Each number is 128 + 24 x the weight over its row's rms, rounded and kept within 0 to 255. Layers, rows and columns count from 0. Numbers have three digits each. The size before them is the row's rms in percent of the matrix's.

# down: layer 3 MLP down (transposed), 384x192, rms 0.142, rows 187-208, columns 0-95
# gate: layer 3 MLP gate, 384x192, rms 0.16, rows 188-208, columns 0-95
# up: layer 3 MLP up, 384x192, rms 0.155, rows 188-208, columns 0-95
down187 103:113167098124142154143116144140110142110129132116145151119147116122079162094169104136127132163134107097118119078169100114145117111099129095120086134110120138153128077120127109148111117157146135149109115166151149127141105135170126156162161137162151139121145151142119076112132174115098089126
gate188 098:155134099147158117108137140103110137155145132162095079156132111103153133141138113152170142141097132115130128126104126114101119154151090137162113091110142136146094142124132107148170109150152143137171080136129124107098137145092119088137136127119136134125145145124113166112121135153136152103
up188 095:134118123153093154151141138135126127125086114135116107155096106112158127122111174155085142138134140033123119129086180138101083160135134145133129128124132115132109111181149123159134136151115148120141110140123161109114122081095162097120085158083113152131133118161142159136117134162137196167
down188 101:107089106165146102085127131132143133158145126131088142155159103182135084097093107172108148103096108105138076159122128109118142132128138141093107103097093138141127137141121123117111127177133108143100158120136158148103137151129128110157152159152166136136095117146120127150144147127112101135
gate189 109:121152095095162167152129129160084150132088076134108187122116139161105131122116153101171149161142152147123100126132135089157120115107103121116167147156184132125106148143141122114164124143113104088149113122106128088142133108127173093172133137126141151084142161112142133115125134128159116109
up189 108:131134135147139129096106170118155123101101143159126095125148077092159121123146155124149148122135089103135132095086137138134157134158140165103134128125167138086101114129139096080140104161173145165148133109125160130094133172110117151100119132128152124153109122145099108140123121159169127130
down189 111:108130119116101119093114132127130147100157121115142139105131079134116136148149140177120105165125130120138130085120129120141168104143150107147108147143155127150111135154147176178132119131094090084105110096129087123109095125082099130116154126139110103104131134129134125127148144182140151165
gate190 097:159097138101172164117146100091120096163122113141137140109137078122089115155151115128112128146079135136151113127135128129138123082134148083125144169134085142155118122156173132139101142137130131147105155123132109116081152124112147130130151147102193133133125090153121139110145120143143109160
up190 096:136120148184147083148123123120153175146107114127096138141121122084123129090115127114138154132116112126129159132163147117091105140153165104136115112187097127182096101112112116124169124106171157172066086144113102124138160086123102077099092132144166098154080129154121086136142119133177115135
down190 106:113125109218162145172109150134100110113143132123136116143091144123125117118155097167085104137176113122140141117122090107115105169093106122109131161150119137141127133123115102092151114140115090087139113160155123144110140131100099163100137138136144117181096126118136134106134100122128097113
gate191 103:126118117111139155144128112125117160164135108106110134111132119101143096163098112103133109171125125139137119116140123135089086164141096158136101179120157130098113150107168174136113131165128137129109135115202161026147135152111124111149133114151084120122133095083086156129132123124149126091
up191 100:133149111143135117122110130095179136147154057135080128113125107112109144106097091132107167121141111135168135129111138129105127140127145098081157133140124124095088113083102138117145112119115101131161112150167150123132120128131110096115161127115164111139116132076123133157109115174133114187
down191 099:143143125081115129131165090131093127074102154079127153124109118101141096165137133079112151149151126149146158110151150109129139131107120093121121136164130159113103128123131149122106164114074172136167108126103126133142142132151165164110083163142116122119124125158149137144093137094056115118
gate192 106:092116104134139121124093110121102128127157099140123136137096122150175135123118167134136145114120144137142144078158120180150067089134142118126155149150131129123160168112122126065131134075105092097157139106144145149072158137133121128211166144105087147097127129118140118102112139141145110127
up192 109:120109113138109123148150121134120121110163167127135145136166148133154137126108139134175138160114136092117106102122112128148094121116070109092119142126150132134138161131149144102141125083116137148156156136133148122103175158150151144160204105165114127159135130064106101105133099144201145118
down192 098:115161121151117087146124141154128058110107142102134129080115077131155096146125112150118106170186134133128150141099163156104160101136128114130152159136135111114099099132146097123131100157145171096158110115140125150139125180139116150082125111094135122132123137131154128153084135144078148130
gate193 090:082137097179112136157137088036126144095159121124148130130120179117146150117151152130161113121162126123179111125112094082146108152132104108121129088141123107095139145108115172144129119172114148105116142143138114184097137119134115151123109094129117124125126199109114131137149106130127124137
up193 091:147164093143133148175112208141143124117097123213131131105136112160129134104120137118163115121115135115117116090116106127153093126124194119146110102074155118121109113097130094118120161118135109108116137150117139131088166117154116096154120124137151102116118136109106120102155124159157174115
down193 097:126142152170078101112109116157139167103129149137126132139113146136126130143129103119125155090107098127096115157142074141159082119085137114152155108134125162118130132110142102146157058134119157109137155108149130121084132123142129124148131110113134113167155107138096137145180136108121148149
gate194 097:160160148184162114172153118140110174192102100131177131169144111114155089142122154120145127140120121149109108100139158116148123081123140169094117127115164112093104176159122085167159104122150139124103132101157122084139143121107098152126171136094141134127134130141145157133139166152153124131
up194 097:122119171114110116107109116158158146148142124133187126125106114136107136134097086118105118107130093124091144147149151138119134103138083078167092088101150120137137142112122114160157120137153143139149123153127116129145138138125137128148134149158122094096095147123138107130099164171121136125
down194 095:147117126122140123138143121152123077113134144183104132102161118177142139116147098145138107139125118124121096100142143136106119106182126100123150115123129126157136121106136133128168166136154120130107101113113134139090144128153111073124144093093154128145148105118092176157087108143099134133
gate195 105:140147098134100096114082122138108179134134137166158120136114106161143132099157114106135139112115126116140141139123164101135116130143144135120153090111160136081121159139151100118098087164150184131100125141129162112127168120150092177139107095128115133113105157116155126143147128148180120133
up195 101:151141143159114156147094106120097110122104091101140107101132132144159114163136124151132162146111084166144108103123138125094118090123100131176126110098079125140108143084136142092125137104133116145156138113113125108085126130123145118149152147080090106175148139122150142134126136177131095145
down195 109:122131122136182146137131117115099085126137126129143134121084109118123111129132114063149086076120140100151069086128098148176126124137162157134144136132136137151111141154144102095107166115102146132145137110122182123129119129131124100158119121096073121092159137130128143159110115170166154134
gate196 100:105122101112121148152094124111143164105101131129124150140113123108152154096108133128103139115114098167159121133154168154108147107055130138143126125145107169094092140148133089141121132160114113132127084103126131099113083154158097098142104105094147097123153055100125101099112115113149115170
up196 102:114116083101130144130142129124122129165123126105155155134115113125129098203147169127109114154147114150137159104069127151131106101120160115105145169121130134137107110156135124145116129173119106109125158108153133065143160161112136123154103123138146118137148174140124094092123176149113141153
down196 104:097132148126146131110159124143168136136185122119128140151145139185108168183129131155123125151128114131097150127147175144108133151156081099080149117100151102138101108100153172096121171139149164149179137084139135141168125121128096095106132116124131143117113142128105126136105097131127136117
gate197 099:127132145141148117153123090139109172116125136130118140161158151138187161127140155158071131156116179143160143102071146086123127112164096126123084186152163132112105130085141098151127079140169151128181141108121158112122125159148129141148109113173173110099130106137144141131123171127127154170
up197 103:159090129121164087078111118145134099124090156135138104136129130127139145121123129135115166131090101144139132146137127142109161145156134138132144119082174159110097170110121113156177101160132102136131117119133080122114136135113127097175100100147142161168138155101119141130085155099142130149
down197 102:119107138109095093098149114133131117115130144134125138138124127111151111122124157132142113113092137118092144164127136124103147141116081123130102156157158139106128158134107065163142162104112105148125106156071124109162128113147132086118146144145140125098149141129130113136102163118144142128
gate198 106:158125064105162143148158109120093157146101113128130076107099100161162136171154123152115131160084118144176126140109102142164098168105116132111164103169104083116141138111140111088135140134113112113151140115152164126120167128110100129128134148128159129143115125090122127182109109129147124140
up198 104:096099149129138165149142078152153134128124142133112140127122144100148120111110144091134058123175113095137112104090107164162097121120146100172121097119096177108103121139202142098099104123138140165150110086139119105128119128087112129154127170173111119131113165119128137155142111126115134108
down198 099:129140122151112073102142205124133157139090109102125161156126121126116110127142135130102140128110105151134100146159154149145142157082161105165121129128137117154115176068109152090132131137112135131132103106125122127122104129121145150109130126109086115137113138159139096149135102132161154142
gate199 102:114105130191098105100146127150123110136131134152129137119121144109114100128106123135118144087144119088119146155121183107141152142077069102149098113110137195117073156101122103132135106150113101113123107148143167091140112125110116178198124106107108107134117112102158111134133190145109136137
up199 103:120135118117119137127124122118115144151113085104110107100121131135166096180116134130108125116108100148143117109093130124118123098139114103137154161160172128159127098170154115131163151119130147113136098166114148109159132132089110145147089133128106101142173138128050097114104090120114112149
down199 102:106150171134117126104125126162129126144126148129122151154106103099147211147097119127161116161118114133161110112202089146152118139160131160106117128101128158154133118101096132164121090158128127109126113176088120169150136157103154039155099162099131123164126168105090157130154146113121152123
gate200 109:143114128147107137109096168126162145144165120155091158146162122102132150092172133103118161173110111138128149128153143136110103111131151083115115131154124142128135098128181122091134109104095123113131146126089127124168127103118146128093112118107130131174119110108094137099120114160124131113
up200 105:149139164153118153141136145100114111140094121103091164152113152129108147114123130098108135101165097180115148111135145178113127114083121135163051146136098103124148139087166076183134098129155136093087086141137140093121166145129105126146119172121136130126135172139123095143104136146161150148
down200 104:158149135113168143184090103139109113135139121134145145125112119135135146113134130139157129127150105117100104158152084122145150128098097135073155177100158124138121169092157122112086149104112129148110102100131127171116134147154097150123124116144079123134111168145159130160116122147125115115
gate201 098:153144137153159125127099146134114150130129130126144133113128140103131115120167117124171104157133080116104128154193165118136115123097181136140194147128128134087048097078188105137131151169126097115151132084162155107126105134141117145135132182136094193182165123130132149122129108152154169146
up201 102:122191106145114139102107109162141104129145093139121099073152072137150125068080162119143129127159128077149125120153132144134148118123131116145122114123083102137133115151132112146123103152126131131104134154140117094132117150136096172087136141095128075132134118112150125080138126120149099112
down201 096:142175120165133104103132132073117124139110150101147164133138082104102131121123139121168129124126110140144077116147135150139152083141141135140105114136144100117141097170140077152127138076178163121077122131159146147108114122152120204144133150075162129147134109104140118126107106165133120129
gate202 089:110167147069153112133112125118161143127138099149102138074140145123122116124166137129130160111141157152114151096111157135103128109098146116109105121117137122150152131095083123133146071132094097145135152140136177096119117159116142162125103088113104138119095112069106130117119140107145139123
up202 094:118080099156150152133057158132119153142115126136131121124106099129096128146143120122126122101114085129111136143095127117115100136115148105089108146125117075132129118165133127125124111113169142160139127166131123089144119129166112151132128132147146143134099209133135155135122106140098124092
down202 090:134126161139062128126117165145125080183137104144091114111117119119148158157142149140135146157135060136161197115122145112104144116112163160128153157179145125103105156078145121135145155109127159120163164143114142123104147106100127139138118169124131113131159130178122140113146110081121150094
gate203 098:118123160125101140134127104118117102132155127159162148114135169075134161122094094114153167128116106077117071137122123116126118135136147107169177122123162128107140125083118143159117180152123115114145116124155106156129074134134131139155139141120150153111171097121104079193125183129124119093
up203 091:132116127093150135167158118115197127130149164168118166109128094139136122121131134168136132116125134112135143101153106164073103136116113118139097108139115148074162119142154125106134096148166108113138117111142153131131135140128094103147147116142153154077113134112124136125103129108150157133
down203 088:161141112135129168086088162090130091130102111111099094129131124125125128128111165119133098144106096135136139088159134128168147133150099076132122124146165149136120111188105122086145122126124115131108089147104105147091135134169125147181093149098142118134156157133171134097083128140105112137
gate204 105:106085133158127100106107155143175170109100120121148144145098121126109166135103161117112116077116145101144171140121135107143112125158129119147148126088141154146120139108107068105137152136150115140130137144087136138168085117089103100148119168112167152152118142127142129135123152124129168112
up204 098:104155130178136127139156166109121159095165160173133117121092160077146162153127182098094141150120171126166125127124148110145110120144120116120095181108087175144120138143118100115119134163129117156150135154130167089127128118146111106074147106129150122104161141123093099144109124125133123164
down204 109:136106125160150132139097183131142180149177141164119139099137110150103124137156106136089119102117150149136069140152199152091105160152126098113107150107111116144126115174148071118123094127104143101124119133133152127133120131099101159125151122118117097139125152129158137077128115124108155081
gate205 099:098085141119147097125132093101123096140111115096102173072132097174158083154129088092108144138116087079131133153134130093114071104096092144169145112103153132113111108146100136140115169136118152089120148130126168135129119143160115140125127130109118095143139090075087113104161111137139116122
up205 102:108127128114138104143076169133131128102127162164152111122120150131178148131155089106146105136126130133163130079139073108147138154110130155150118129126128144159089140128124107107119166141186113117123169104097084133142133102068134144160087088144114128145092159133123135125129150139093108132
down205 102:125107101111160116136148103153164123137106154142161101161119153169103112120141144153110138125081130121112154134138115150135133135150148122166128118108149126157129103122140080143138124127125067132128133115133071152137128126103091090140130142141144082160127102104105171143118115149100113119
gate206 109:102176157118065155124120146091163172145180155144128128100120133099154138120089125106112114106122148155172147136111104106126136123118136094167110137145112113112087156167137172108168148141101132124126098132112109122134080120082150141131134170114125177107114141148168119112139127089148102109
up206 106:122132088125154071104150133119147102168145159174148149159171140105139142124095122141118195137114135081131152137130131116117161107116177127106130136125093106156089150133087150115104136083130166137133073095165121098119103115158125151142121192120153080141100144115118123151103098167094176144
down206 107:158158158138108153154090139126128143110152105100118123123159107140111113158129148116144151121124131109099140116183132124142103155107172129166132111160090099135110091140148135143143130130101147104123127153088167142100081155147141123086119107099138132117125110140150094114140115140109115118
gate207 092:125127132145141072141105133164106126124098135116151121120118130143159103080121111129162148125139145153097133138080148090114121103133128166121120134109175164111118146106129102130139155102140095144140129175129173141160134109165157171146114150134136164136127079133150107123108125165106146170
up207 094:130138110103134115121105124097117147171124118109136148123153166110119116171113152125139102123078102102124126146139153101118182133140151139128144085148117109139076111138173111127084127093159136140143127109109137112133168122153107157109114119140175122107095116160119142138127158130110132128
down207 099:067154106120159091058101091134156121119150132088129139086162081140120122081139111095127155149195171115130124135104113119132096134114117160122112138146104148116110138111160118134130114155119113127117103127176120111116121107142140105132129117105131153131095096131142107097096101147134127151
gate208 097:120103113120112117131110161115129159142093084166135133176166140188124142149113136108117134138129133132172152123167135209117139102149115143130140142124142123111164158143110115135137137118132144134135140149139109171155128125127106172119148126128066115147117154165119116108104122101143162117
up208 094:124084170107091139152096130165141099159148146113136136131122186127141116118105146056135138138112130138151152139118107136153137128163138115138189123146078140120156125110169158100160152085093130105150127142121088133135146131149152131142086109105115125131141100148140171122141132155067122061
down208 096:143172136125145134140145124077155114146138122130130163104134088097078172113113163172105140099141085092136087120142128111130154123120086149120095133104172123175141118154110092095129095152126149114111128151140144132152119139120143153149108153158126125125112155102143105085105131076137148159